Weights of a small GPT-style language model, trained from scratch on English Wikipedia.
Size: 9 layers, vocabulary 4096, 1.82M parameters.
Training: a variant of SOAP for these matrices, 3440 steps.
Each number is 128 + 32 x the weight over the matrix's rms, rounded and kept within 0 to 255. Layers, rows and columns count from 0.

# layer 6 attention query, 96x96, rms 0.186, rows 77-95, columns 0-47
[[121 144 148 144 147 124  64 136 161 155 198 179 109  93 163 100 108 129 218 156 171  99 172 102 151 105 138 185 153 162 114  62 118 136 135 132 186  54 177  83 125 127 139 129 129 163 122  98]
 [ 82 105  69 141 159  93 123 124 141 113  96 120 119 112 123  56 123 122 127 152 127 136 162 176  74  84  78  65 101 145 154  95 130  23 125 113  62 117 125 182  89 102 100  91 130 104  89 181]
 [ 62 121 112 124 167 138 119 145  33 148 128 122  92 195  91 120 135  97 155 132 130  96 137 159 201 222 190 125 141 135 128 141 131 137 108 189 116 139 133 134  90 175  91 115 130  84 123 118]
 [111  91 174 148 162 103 119 164 116 107  62  67 141 116  78 135 134 173 132 154 105  76 150  86 154  84 191 117  85  78 140 101  73  98 182 126 143 104 144 148 128 122 138 119  74 144 156 146]
 [155 108 113 130  78 183 169  76  72 180 129 123  64 161  45 144  93 118 178 158 147 103 157 152 119 163 103 115 121 101 184 171 140 113 169 124 185 103 180 110 133  86 142 134  71 189 178 119]
 [153  85 119 132  96  88 192 115  81 133 160 148 113 120 213 118 137 134 172 104 117 111 150 133 147  88 210 117 141 161 135  94  88 241 165  83 147 104  83 124 118 138 144 112 120 104 134 149]
 [114 136  79 167 145 143  87  67 170 140  96 114  76 127 170 157 128 115 160 210 101  68 125 127 198  94  83  59 154  65  89 129 167 101 151  94 164 166 129  97  58 145 177 131 169 143  84 131]
 [ 64 205  76  59 116 141  86 165 136  86 136 147 126 156 148 190 103 168 146 153 133  91 158 138 100 133 121 144  66 122 142 140 128 122  90 125 135 172 144 113 184 118 114 109 130 112 104 110]
 [144 102 112  96 120 129 150 116 186 135 159 140 100 131 112 157 112  84 163 184 168 137  96 146 145  77 156 147 114 114 117 130 122 103 169 131 104 108 120  82  75 129  77 152  89 172  86 102]
 [109 152  95 116 149 172  83 137  82 131 173 127 123  90 180 142 142 102 129 116 141 127 124 109 130 104 199 123 129 119 156 137 105 103  87 109 125 129 114 154 187  92  73 131 175  58 157 113]
 [125 147 138 126 137 167 182 141 165  98  96 111 151 152 126 123 170 104 144 122 159 108 169 105 140 106 100 156 120 158 144 160 169 140 137 136 169 106  76 161 120 118 132 183  84 117  87  54]
 [175  84 127 111 161 120 124 100 139 136  72 148 184  92  86  98 138 133 161 137  98 150 135  98 153 151 103 121 116 152  67 171 122  90 136  89 119  97 144 181 119  99  97  84 132 156 113 143]
 [109 122 132 110 117 186 153 167 171 148 110 113 175 171 120 116 166 150  87 164 148 178 117 194 144 123  56 138 137 116  74 110 146 169 196 146 127 144 126  57 108 158  50 102 154 175  86  91]
 [137 125  73 117 136 109 154 135 116 124 121 164 102 146 127  95 104 149 116 124 182 152 122 118 188 135  74 113 111 126  88 123   6 183  85 175 162 159 106  60 179 161 121 132  57 112  52 153]
 [119 125 134 118  74  99  95 130 119 167 132 112 135 177 120 163 148 112 114 120 130  62 120 124  86 104 172 130 155  30  84 135 112 146  58 131 212  87 156 102 133  59 101  89  65 141 143 153]
 [ 77  88 108 101 182 130 145 144 199 143 135 122 178 122 108  93 129 151 164 146  90 118 104 101 141 183 141 132 120 137 200  95 145 170 107 150  96 172 181 159 169  80 125 115 113 163  18 116]
 [123 110 103 177 184  80 101 110 121 124 167 174 121 116  75 127 189 190  81 189 138 112 119 152 133 154  67 167 158  82  99 123  59 126 109 172  47 120 123 144 115 161 128 109 145  63 123 106]
 [ 69 198 132 138 152 184 166 162 127 117 110 124 117 170 110  73  76 170 150 172 181  41  77  59 116 121 120 155 121  42 109 143 156 137  80  36  74 127 111 131  72 109 158 120 183 153 174 123]
 [ 91 176 163  68 132 136 199 120 140 157  65 120 161 110 111 122  85 146 144 189  75 221 113 170  78 102 168  73 160 115 184 196 171 163 110 130 157  84 149  87 139  92 149 176 133 100 119  51]]
# layer 6 attention key, 96x96, rms 0.207, rows 77-95, columns 0-47
[[168 129 127  80 139  85 107 170 135 131 129 143  98 144 151  95 159  57 130 170 129 107  99 182 142 114 179 119 156 137 157  78  96 116 140 148 126 123 115 120  84 143 150 132 147 109  76  95]
 [ 77 142  76 125 180 190 143  95  78 170 130 146 138 161  95 107 182 107 141 135  61 146 117 170 126  98 132  91 113 167 164 176 132 150 156 201 145 101 157 176 130 189 169 168 177 205  95 113]
 [125  86 107 158 101 181 186 123  62  95  86 129  94  55  82  84  26 132 138 175 173  78 124 116 157 190 119  93  91 194  63 139 176 125 124 117 133 158 168 141 144 169 151 155 114  64 111  94]
 [169 119 163 127 128  77  87 134 125 164  86 132 176 122  96 150  60 115 124  90 138 115 138 197  94 136 166 163 152 158 118 173  94  79 118 152 141  97 202 130  76 148  78 123  89 160 132  59]
 [145 146  92 176  77  91 106  75  99 160 171 126 116 149 111  73 116 179 180  65 130  69 131 117 141 138  79 193 113 173 163 187 139 152 166 138  80  82  93 103 103  92 129  90 103 144 130 138]
 [102 107 211 224 181  78  83 137  61  61 106 109 204 162 145 163 146  85 168 115 166 148 156 219 162 162 126 148 150  90 157 106 113 110 124 107 151 116 137 141  94 127  85 116 114  76 103 116]
 [120 122 115 112 113  52  97 121 141 141 105 191 191 137 103 190  96 188 220 166  88  93 137 125  87  98 120  93 147 177 126 113 118 148 166  90 112 158 115 137  71 151 134 102 175 146 160 139]
 [ 65 145  64  84 123  88 133 110 158  93 147 119 117 104 131 127 143 195  89 126 181 149 197  57 176  98 168 139  82 194  98 144 126 138 140 126 159  99 123 133 131 119 117 134 135 104  88  52]
 [ 95 112 126 136 127  97 164 132  75 144 122 143 117 149 119 133 130  99 161 166 158 177  78 151 186 112  75 158 119 181  91 146  93  94 167 110 124 165 169 134 149 108 127 181 147  97 137 116]
 [ 93 182 176 122 167 119 182  83 113 127 178 146 128  63 133 184 135 131 149  46 143 138 169 147 147 115 167 120  89 187 112 102 124 146 102 152  86 145  89 171 168 174 125  84  86 122  97 160]
 [ 74  84 118 147 198 131 106 122 134 158 150  90 117  93 172 144 135 102 125 154  91  77 133 168 141  74  89 166 141 114 132 142 175 158 149 105 156 145 142 160 157  81 141  96 125  74 119  99]
 [153 108 151  95 142  86 100  97  90 165 165 165 144 110 113  59 155 180 132 165 139 180  76 155 125 156 147 154 140 123 109 155  97 137 130 119 146 118  83 133 118  50 168 162 110 134 158  75]
 [128  94 116 144 125 179  76 103  78 184 109 151 111 203 139  64  89  67 133 143 128 152 140 157  78 158 164 147 133 172  99  45 169 171 124 109 113 117 169 114 132 110  83 137 130 104  79  81]
 [161 119 105 196 107 134 178 163 134 175 162 113 127 144 126 125 134 205 122  91  91 164  97 116 112 100 163  98 115 122 114 101 150  64  85  87 255 103 144  74 116 134 107 168 143 117 100 148]
 [118 154 154  91 103  60  68 157 116 158  82 102  84 114  57 112 104 105 105 114 167 116 151 123  99 112 145 172 175 179 167 196 133  94 109 126 208 120  66 115 103 173  93 110 107  78 136 137]
 [112 144 109 114 124 169  61  97 177 167 100 169 159 141 137 109 178 134  61 154 139 137 132  83 129 118 162 120 159 173 126  91 116 106 159 148 175 132 182 192 158 109 111 168 106 124 167  68]
 [137  91 166 165  30 121 162 158  97 136 127 173 175 132  60 101 168 168 136 121 113 120 146 161 147 130 139  92 120  76 122  87 123 220  95  81  87 133 104  84 153 112 120 161 165  99 146 100]
 [182  96 122  96 160  28 155 138 107 172 100 132  72 194 140 182  81 151 135 201 194 104 137  25 127 103 118  90 116 150 133 146 134 169  74 164  66 159 118 166 128  42 110 190 188 142 126 138]
 [134  87 119 163 149 157 174 150 115 221 125 133 102  58 156 146 133 125 143  69  96 164 149 140 126 166 143  64 178 107 122 199 143 182 154  96  73 171  83 164 157 212  51 131 106 115 120 122]]
# layer 6 attention value, 96x96, rms 0.355, rows 64-76, columns 0-47
[[ 62 169  28 164 169 119 103 127 144 182 112 149 101 109 116  72 139 193  49 159 187 111 104  78 178 196  89  76  97  58 117 123  72 123 223  59 116 129 133 114  92 137  99  10  76 161 126 196]
 [243 126 147 141 107 121 172 138 173  98 134  85 194 162 150  49 104  67 133 105 151 127 187 111 120 133 170  56 161 120  46 159 109 133 178  91 120 147  92 136 117 124 102 155 198 111 118  94]
 [121  98 179 101  49 185 179 133 192  65  91 128  63 133 184 136 206 145  83 141 143 121 202 149 115 121 138  73 112 156  86 181  90  92 168  39 165  78 147 160  57 107 180  89 164 128 112 123]
 [ 98 211 110 121 109 156 172  46 157 205  54 102  98 140 127 176 227 109 122 126 137 150 131 159  77  78 130  98 134  78  91  69 122 125 122  94 133 200  51 127 160  92 180 157 121 135 118  61]
 [ 82 129 140 180 162 135 180  97 201 116  72  89 106 112  86 175  99 168 160 205 193  98 100 158  45 148 232 130 141 114 206  94 137  45 173  14 137 123 166  77 137  86 179 197  74 176 198 112]
 [150 124 255  97 138 168  85 151 152 163 128 187 223 100  69 114  55 213  91  69  69 148 132 191 147 125  58  38 135 183 137  27 160  91 167 112 101 185 155 105 220  41 126 135  78 129 163 135]
 [ 94  47  71 126 129 125 135 121 162 149 144  92  77 144 162 201  64  75  95  56 117 124 124 128  74 112 117  94 107 191 219 131 105  85 135 131 135 121 124 115 183 163 118 154 222  90 159  75]
 [ 52 192 171 101  96 177 123 141 241 157  56 168 181 148 108  56 164 121 122  81 210 230 144 148 158 135 105 138 115 131 159 146 153 184  98 166 166 113 113  78  89 105  71 136 159 141  22  98]
 [214 124 161 137 149  88 135  81  74 124 148 127 111 192 166 180 147 132 125 137 102 126 109 132 121  81 150 119 137 174 134 113 224  92 157 202  87  65 134 113 172 130 152 191  67  46   6 155]
 [169 120 141 145 233 109 125 121 117  81 156 135 171 166  55 141 159 109 118  76 103 189 191  72  81 148 156  81  44 223 120 199 167  70 116  91  75  74 104  89  98 192 142  94 105  93 246  13]
 [133 146 153 156 182   0 146 185 193 112 142 122  48 119  65 111 104  69 112 150 104 150  46 169 110 243 165 197 100 120 109  55 143 191 122 171  57 116 103 216  91 201 189 100  86 194  79 145]
 [168 111 100 180 173 137 114 144 243 131  93 131 216 157  12 233  85 130 114 140 126 139 102 135 150 100  38  99 103  72  86  95 189 119  86  96  95  80 142 107 130  94  83 165 126 160  61 171]
 [181 166 167 122 102 145 214 146 101  99 210 138 108  86  37 171  96  82 122 120 157  31  88  88 158  56 138 123 193  74 106 100 139  98 180 197 165  89  83 121 134 102  76 121  60  69  77  84]]
# layer 6 attention output (transposed), 96x96, rms 0.31, rows 64-76, columns 0-47
[[114 110 133 107  65 165 198 140 127  23 192 100  88 247 130 227  78  23 118 131  65 151 100  88 105  86 136 129 136 170  74  74 152 104 154 115 136  85 147 123 119  68 193 172 162  97 116 121]
 [ 85 131  97 133 138 135  81 113 130 214 136 144 120 135 126  67  99 112 138 148  42 162 143  68  91  75  94 178 154 125 163 102 147  74 131 101 126 101 159 113 171  33  97  52   0 131 156 141]
 [159 130  95 112 230  67  53  93 120   7  69  95 161 184 110 114 153  86 192  82  87 101 122  79 142 130 123 177  95 163 120  75 142 178  85  78  99 114 134 184 135  91  11 141  82 174 161  89]
 [124  88 139 131  76  64 120 140 130 106 166 182 102 136 151 162  79 137 106 165  54 131 173 166 194 188  93  58 107 156 218 127 199  60 105 168 126 140  83 116  67 184 143 101 129 164 154 122]
 [186 140 142  79 103  23  87 179 171 152 120 140 144 165 146 156 151 119 111 113 147 135 148  74 164   0  57 180  45 116 129 255 114 165 119 183  74 220  88 144  86 111 106 102  93 158  92 140]
 [133  61  70 157 176 189 132 106 105 214 174 120  57  81 171  74  94  54 139 118 124  83 123 103 125 144 110 253  95 168 111 159 255 132 134 118 126 172 138 208 119 196  95 154 170  51 107 178]
 [109 213 154  95 109 144  45 144 111  94 172 173 161  75  33 169 107 135  53 190 134 160 199 118 142 206 127 188 130 117  72 164  75 169 128 123 154  95 146  75  76 201  99  99   0  50 145  56]
 [130  68 187 128 220 255 135 214 141  42 166  87  98  95 211  99 131 143  71 158  19 110 138 107 120  80 123 126  82 136 143 145  14  88 145 170  42 129 118 245  91 163 126 104 109  98 255  53]
 [ 90 150  89  38 115 133 116 106 136  60 186  67 119  62 136  77 117 178 146 144 100 144 131  28 167 174  58  63 163 118 154  92 135 165 120 106 167 177 144  83 128  80 108  80 228 140 123 110]
 [ 78 165 146  53  84 174 195 125 180 103 118  49 123 150 164 147 109  95  71 111 143  83  64 158   0 153 163 178 146  40 190 163 100 109 122  81 123 128 143 137 125 134 114 173  58 181  82 218]
 [ 80 156 114 112 126 227  90  94 126 209 108 172 134  87 121 159 128 223 126 129 145 175 163 129  84 102 131  75 184 134 139 118 118 185  99 123 109 158  72 243 154  78 142 149 163 146 112 149]
 [192 130 188 130  68 104  98 130  71 201  82 117  76 103 146  33 125 117 119 112 128 129 164 108  80 125 102 129 120 255 151  68 146 156 143 175 213 151 118 178 173 133 146 203  91 121 130 115]
 [131 121 113  51 170 173 130  59  74 174 203  46 162  44 123 148 105 136 161 171 121 192 173 181 180 178  94  92  47 203  65 172 128  80 127 144  89 188 169 129 122 115  95  77 146 156  65 104]]